config.yaml
hidden_act: "tanh_gelu"
norm: "layernorm"
attn_scale: 0.125
parallel_block: true
init: "normal"
init_std_up: 0.0272
optimizer: "muon_variant"
learning_rate: 0.00583
beta1: 0.95
lr_head: 0.00479
batch_tokens: 16384
max_steps: 9009
Each number is 128 + 24 x the weight over its row's rms, rounded and kept within 0 to 255. Layers, rows and columns count from 0. Numbers have three digits each. The size before them is the row's rms in percent of the matrix's.

# layer 6 attention key, 128x192, rms 0.143, rows 16-49, columns 0-95
093:152070124104141123143114108100107153170099108132138137094121086109132149154101124186146133117114125103127122118151153137146108120156085158081110154122114101109155114152086104159092128139112123162160098146183125098106165142072133113102142093132138129168180130131068095107117128108153176125
104:110173139204091092155138115177120150128146118153156118100111165126127101112156100119174149116084107133135118129112142148139110096124137117124097115081120124156137124095121125168118103086159153135120111096126092099120122170121141101172169150128115120136133147153139119147105144126119058132
094:117110163142165122136153084154130142115157154143138108143164081163162140106137191086119088090182164153094159157104125114135154124145118126114121124129149113119169141152131132084136147143108104152131117132163123148120110123152106151135119123150122122106114143125075116070084120100101156074
094:119139123101122107145091150128106150150112128091134115087169129114132124107099101126136167161158143093130180163119110141152133120148161150116142080132110101152177156113130134141132128133112118085090123164190099132110147123142143119144153133134101156126099098118101129156075154093118129130
093:129139108132151147100121087152148150155144125106127120115136092157166132127155123132147115153158124122143101097157150123100127108122141127161095100090131082143125136147071078127146137118090091150162124096133068127101116164166116166141115144157124154125136110110175145165122133118132130118
095:137142127096171119149110106132122151112130131085107124074160128139127117173155144112151143135148102170075126132112124125128171154114129160152148113138146118082158099109105119164112097114118121126110099156079148126124113124147094085161178135109133146141176151110125126106124151131164131139
093:098117103146131150128077136165125128152132137153138115117134091122135103127092098120083087112148127078127130164110106187113132115141150168124131132120140115100088080119130121136155135112090119141151132145151109119120101151107144106099141119110123107125156145129124141130144120110175101136
098:122107087118096104133169096118150140091124153115130153172114138129147173118100119101118158147131111128158126181084152162079142160095100100156159092143146097113095147105137139174129138148129131125126129122161109149138106156112081140147127090143117124129125144124096172139110098125114138111
094:130108095099093154127150091096141122144114104127158113139072136136115125090115168143130159111152088126110145118123086118134100128133168121169123149128140144108131135091111137157128136124116121155115118134140204168119102107106141130132101139146129122103145140126167145150091101160165072106
097:094100149119141101105122113171115114142118129128163166120122158131109153140123142122131157151131114152138122122122150137160130099077167134106092140122123131157133142109155099107116131113120130153121165118136162124163174106105150133119136128137138140129142161123110099132158124134175090168
096:123135143140123151109147138105154152131127170100152137161172106107126112118156144130124152102160156102127123128083162148136104115132166133129116144156168128124140147126117110108109157118082089085123151124113120110135127108148135105152114082113141114108167117092093149162091110130085157116
091:135140142156083122104107125137117180109139141130112102159096108119084132125095119090112066121110131141167159132139153125113130140121106148144149130089124126135149127076134136107078152161127110147185142139110109121137114076149107107125127131124153146104106165084140087091145164133125144106
098:159144171145115124170188118126121111106068145110125121108119112135137195088174112132154165128170132125132096141135137124090120102140110127117130113113158079111078091151113090150146147152115128126128117169134192148087154104115120150068137136132080140105136107105107111111142116110136137110
101:120105140129129124102113105136143156111105132170150136147108172177156111122154103103078144100141105119140135139152163101147132090154121124118156171163141107126102125122072176130112166083142157141101108150129080122142107097105118112115128151175126146143137150103100113131131193130151111160
102:132157139123104148126132135180130123114111124140108159122134154129104124118135142119141128138124077075134130130142097136159134125142159139103167152138117082136135174164124095131116080113131197111143123117151149110156092126144112061125133139126152140113151117135110075153168104124130093115
097:103117130143102118165134157135148108166088130143138132155111134142142164129111129135148113151137113111138126129158132056112107100158149131144108119125143141118129134093109101156118108158138159124140115102136138113117123168159159111157131137138140164134142131135117166109132121135126158148
096:135148183133156126124099107155124144109147122122087124141126102134140147107153153091133166100190109160137092168099101132123115137126143101124197148146113167125143102133133163098098152133091101125082145106135087147101128130158119093103135160143149126117114134143133128161169088141109076128
097:126154160143140139134141103161108136104158174117141098172111124161119153093121126119092125157138139133132138147145111163114128089155107162183146115111158193075115136141125116115132099149147112124090097136116087084123121140104121155101096147146135137140126113136116109108124143078136128142
093:145125088094103124147091099117114136106138133092159146131107120171089100129081110141164123103121151125159163163123154125133128159097216112105141209109121155119164120131173131149126180124110167088103123146109136124138104115131146096095131143123138131120135150103113113140107153117100126145
091:087095109160092126151106138187108118143131126145149102162148110118166112114099131126097141109083125134145077108146143141159099124108160090091132090142119117076154128105126146154088129120116145113084118156138150127103124142140164146128147144091135109130120117063131140128105116106153143117
103:102110113130157121124129128064118131118117155131154162111132117119148099123145174094163121110153132127145131148146082119113094145130126099140112143141159140075157082116151090111121115084128166078099112145181152114138095122145104099077117156111144126121155150079171097168106161165152161123
088:094113121174153180168112155090139121071137126157120152115111144131161133158128143141104092105064128140100096113089129104139146126174152120150112121152117144109154146141085104130133090120155094134141115143151126150104134123117131138155150155112126144112120123181141148103110131103131121146
094:084142123111101110144143122132119149144125132081099153140190160133096165150113097168096136140156136134103120164127122132134168139144111153141143108136103082154180151134134066095135154098135096145162094128137169100122134100137136142098132131109121139147161130119116138131162156089097174121
088:148155089157107140147088093146109111157139129155134149152074124116122098139117107143103107151143108133166131108126124138079156150149106135107120103123150086125159140101118123158135119125124119153117157120178133093103111175129140107142159115128139112118154092116111154184145122162128143118
097:113136098122131139157131117137118144111079077162095151172129105134143101132112105118149157126118120170088134121160098152146118131155170073060145157130141176118151130146157137110144126150099120143090141102120148149124074123077119124114156132079097163075145109091105138177141163160132128142
094:129127133113143125133106122127176146180137102114105144139148174102118146086136158105161118129083133107116135151079130129106069113152131071107168105142134104092144149115123085121164124145091129144136160130156181095153132114146168149087131133139095121143123117132180134127146154185114146165
089:120095138128134071130144119117128131165083149124154132128098115143131166117092150115092121113091091175118132139132137128154146137166076139106110137168110135127123077113124119119120139089147137165154127073075118148137142136125137125124136157076085115156152094146165103174144153144144093143
087:098135142093153144142120123161133131105116157128155112138097140128112109147119130103101122127110108137101161101162103154118140152111138120135100106140141115152093158137122123127100078094107128124126104155134078116118115140138133175139109115120157133136080161126142105170134100110118101155
094:140112138170141138107137078093136129135128119191143146101113120188134168154128096115118167121139139082075137127134102071150130149112128142127134126135110097144105150116131120122127166113124141127094134115107166078152116127096122107162108168137135109150092149117130145151117122120109141134
093:121122074116128158152120148144111116119132118153125144087123137107146091180165160147142148129166187139119135139201154084120154115152110091124133075118116112099140154110127165099137139092113142111136090156090107130130139089090152091140153094138108122142174118116123140137135134144132088175
101:118158095129138105145101091135118105174128117136169126126141112122125160169094121167097062135117168117144113156116105128147140150092145122118145137109166147121161101148130113121121143126173126132153146131149144113113119154107123134092124114124132164107095090160116112128156123133120082133
091:112115137121145128102152097107129101113046124108140117142129109143125141140142103129174096144122109113166118146131103138145122152126119110199134124146123159133138112171171131125137128096098156133148140141113154115131117104152112119152123147158082148140078156133161137089162098144122157144
088:123134142143106147121109127099137133105166151146085144123117124123068150144098151191151144099136113122107136131140118189083136127123121075115105121108122096134136101131126111079119120098168132121145147151145162153106137129099153110155148121092105132164134150131146135129139131104148182103
095:144138145131169114140103166118193089105147105112136133097111134099122157139113125130108130144153109145167117147175132088144135142096161103101143160109112106170098177147097140083147111125122137124100095139113098120141117134123156150144169137088101137092111144104132148109107115169080139146
# layer 6 attention query, 128x192, rms 0.15, rows 17-50, columns 0-95
100:100122116154118093125101116150145141117154157158126130130098158115110165140115101139127114158088153133126148137145185147098082103134157115112111133126147104146078126125136105123125128132134144097149106140141161135105118135112133146169133090123144165156162091182162180137110125093143081139
098:104142107143163136125143157116093150129106116148092141122163125144135052163119139119086122119150163149106152161117150093126122124107144126152120113135155137114150138128119169119150165159113104159124152124158147100103153119148132143136147104165157114125103116123114088089153107102127164109
098:111116143105105086159121133132108153125123135125135124110166113115134117135148135133123124125173162145115154104144138101135170092126109149095097160108121093181132106130142153103160161128130151107118136110158095128179115133148151119118131124115097100103158126151125113087109132158119130161
091:126127130130124156132150159152118128142116127124128084154123094134128151108126144154161176188105156167181146132134124137132089104133130138144144110153139063131133117118124100130115107189103076141144129095106113120059095109138124083130100107156106146134144064142146110126124102099119144111
100:156121138119141181123143096112104146094132102162108159139103114131116138159179113105129089084130122119127142155113163162139150104109163106106095172126111115119169150107179094108116083112101126127088098134122124152140101132145104155141114148133170154070175122173098092144148121124118140151
098:165120129132080163110115103088126134104119180177130111147142131123197135124130139136117130132091122084107132171150100163140093158158119113141129153148138133141132138109127123104137123155133131144111114130097107153111099103113149145107160126123106081156154117159136143134166125128138092098
093:113126084086125088141178154152094117154147115129085122124129090122132150151119122115109116158131110111104146146124116140108161111085149173091100100133128163139107157086139123148174153120140159147131111098139126107136164101117098166134115094149132121152121118120121172103182162142146151112
095:151128110158152107123138110111115147121149144122168111125134108140167117095086152082129146139141065107092158123145126107129145121143141126150126112110154145144128077131105143140100112099096063151120127149135118129107151124137114108171127162177167128107160129145128117126131110110171110137
094:124076137134145116102129137113090118111128130146143154106090144099095128142146118162143149179119127123074110087166154174127148118120151136129130150160138126170128156145166098106127090100149130160106145143134148098152149118139152112112089122147126105125138130117139106167122138170123137194
096:154143153106127156160138135155192154137132118122131148152110131092157135104167165140074147172130118119082129144079116101147103093114119103132122126130112129152150113114093114153158086122105147161150126113081158086079158140138158181145147129140154116152123119133111157131146140145083120132
092:112173096122133101150195095160119143087124093112086151138118103166197141101122114146135118112124131126050143150134150077129155094142117133133120141116119111116117126125121125138131158158129148108074126130122128126126111139084126133155125146109101098163157157104143137154123101142103065143
096:094094158140086127124107129156144087108170106144130099153137134182141136117099106073131146154174110131136084125105122117114137137159112152139191127129139125189097096136108095114116129111119147159134101186112116135153139112137107146126107132126109125113163131068149147147105096127142143092
101:142185139141073106110115117105133158104138111138156146109134135135117090176084143097149128138170144143121126082148187150119099138149170134172161163126096125097093125096123132098109157131138109145132128133119091152118156169109116128106133110096166125142126115124128129154139206158080057128
100:125149144142135145115130074139084114093100093090095116088149112156111108142165152129162144162152118123134091143163150105121066128147109122104134166130125130165121161111097108091131062102144138126128115071166128124127131110133088137145139116178145129115124159141129101131168121165165110133
095:146139171130099143118158159170100148116125165144132154085095129132162112131149124162167111124149123100133116126117162104122116073164139160138113146137181140129151107133100094166086078102125142158141107118117107108137112083112117114075157125134138153099120142131144113100124079113137126130
092:142161105136143127119128168169113072153149127122074117141143103131117085162117140143089125102088120098121133111091105157156108135152184100148185144120139115113122100126113149096132144140118126096104142094132096130148165174165137111111128136146136139152147151175143080125125113116093130117
094:151108126130166089122150149096097079182114146172142113161151091162109126148113124100132107111085132135152098107135114108121130136177101114156102120131121177157155116099141116161124118175127105123125138119126166101133148171128166134146118099128118181131093131141123150084107155116148097120
090:139150149054121098169124093171129097117117156121150118129119149181117096158134121143153140163138127117117082128163129083109132090121104110156130121118128143127121127124107135166149154091120140155107098100084125094141102117132117128124155153138171089097084132164112092154113150110145092188
089:133121138118147139111141126168150124101145123104136147176171111114135130106112158153126167136082132156138087103162129159146124119079101138111101125123171144120089100097115152174100135163123187129062104125155126121095179161114129121113146133131116107128115146073167120115150136125117135146
102:113119153140166154118136167116127147125133139145098172179102129136127096105125157075115124117109111093142083116130094090171096151101150125113098103125133107122132090123113123116103138116152127097112096135132125133203135111119129130125124124144131142108165137077152112104137158130124128172
091:102113148149123115146106118141100102170112119099146091125106132098101131131142093113116130119136115123149119076132137091157098167134153150164137140092099135111088187074154124139118137138121112122157143139112133119137137122096116141147163178102132129125120153131151131142109126142150198124
094:140121141126131119121119104086093138145133120139113109104158118123152139151125079108143171093136148121162125149143128170127108115136127158140096115093123102118158082165141133111116169193135114116108129159132146158092161086103155153109127090122132156142155079130102110103164121125124144103
086:134145094113099132131163122118073112089098104141148136160126103090136129133132151145111130144142146109157150108124131128100117098133098153096115134116108106114124116103134117180136108142108163174122116174111153111150098115108093079123109106128159120123158174151173128130158147144135148135
090:137142128103147131121076167138091145098139097114146148118108192158112111156105194106131186096117146088157141140149147131128126115134139118101126131126109125122136145119146147156117097110093125109067152154141101124141167164107145108131151128106149165114113164101124157150146162151114108118
088:114104135123150144155107107132174136145141143162122105110152123133131131121139171140165127142109092146058136086090158073123127082095182141141092133105146126083152117078139115117151143119111151129121133135141174151123128122150132120087131091113147136096136093120105107140136151125101112113
089:092154098147166107096136102101147093163122170128127163152093136120139117151106095139101138167130150114162149126153117128137121116114128146143098134118140137078081110157126109086146143111162188128135129145107137151154163140169108098133117134112122127128131143153177090133131170088090131139
091:111128133207121134116115144130121108145140138126093128101122160115118100111116118123084141120135136135133148126192083157143103146141153129104134133076124096102112146124118077146148098120121148142140160113159133154118152092135120121117137117102133104122136160120127153156135115132152141155
089:143168124156124116129143129138093145100116101188157148130178139147133125133088118105135112170112099136165086085116135153130129124112135125119152107146114131113116135115116110121133137129118154132150112137149130130110129140122099165165117055119163119099110159115115130108113131159127113119
094:143149106132137121113099129111082110143157093153130123107115135104152111151155089177122176176114125134179128103141131114115128092126126126133097082124128177109140139147148142117119106087111144106103160115100120127123132120090184064158150126158087118119170153115120134122123167111175089152
101:189150135112096121111158129163123131138071130111111126165108119110081164150087134134129131090150151119125153093123140149133134132133114145143109104095134165153158124127115137137103161116128173155137142127149156097121124106123161132131147067124125148115128133142111112126147113110101113132
093:154117136107123145171129160121137100122096144084139094151114171147121109097139122133128128142121158070127108147100172120148112145137110121127096135136108164122171116093138043129147158178180163113145125117113089144161139135097141106113113141140126125146132117109123127130113125117115132163
092:145088138171132137114140163116170127147107143194096129130062167124112153124146096155142143092153110092141097082152162139141113135139098132064158183116114148141097100163128128129158133153129127117133112129146128102136142163120135136154129153125120146102149081122098136080118138149166146086
096:134165132107143133160128165107153088149163147129079123094139147115088110095155085123115123113143134145153136132123180140142126074118155112129131110104153131144103134146144137120152089156149113130123095119104089124170138127151111126178156111152131121126101153101174091137116107160102147115
099:151101158116182067114098173152125100098156115112129146095158133118113146141135122168114110095159106130138108147133108167092127128115153117148139140081122156154113193122097139097142131124099153080133126149144108121123117186132128123123164114144089139146138097096138115141134154135121077092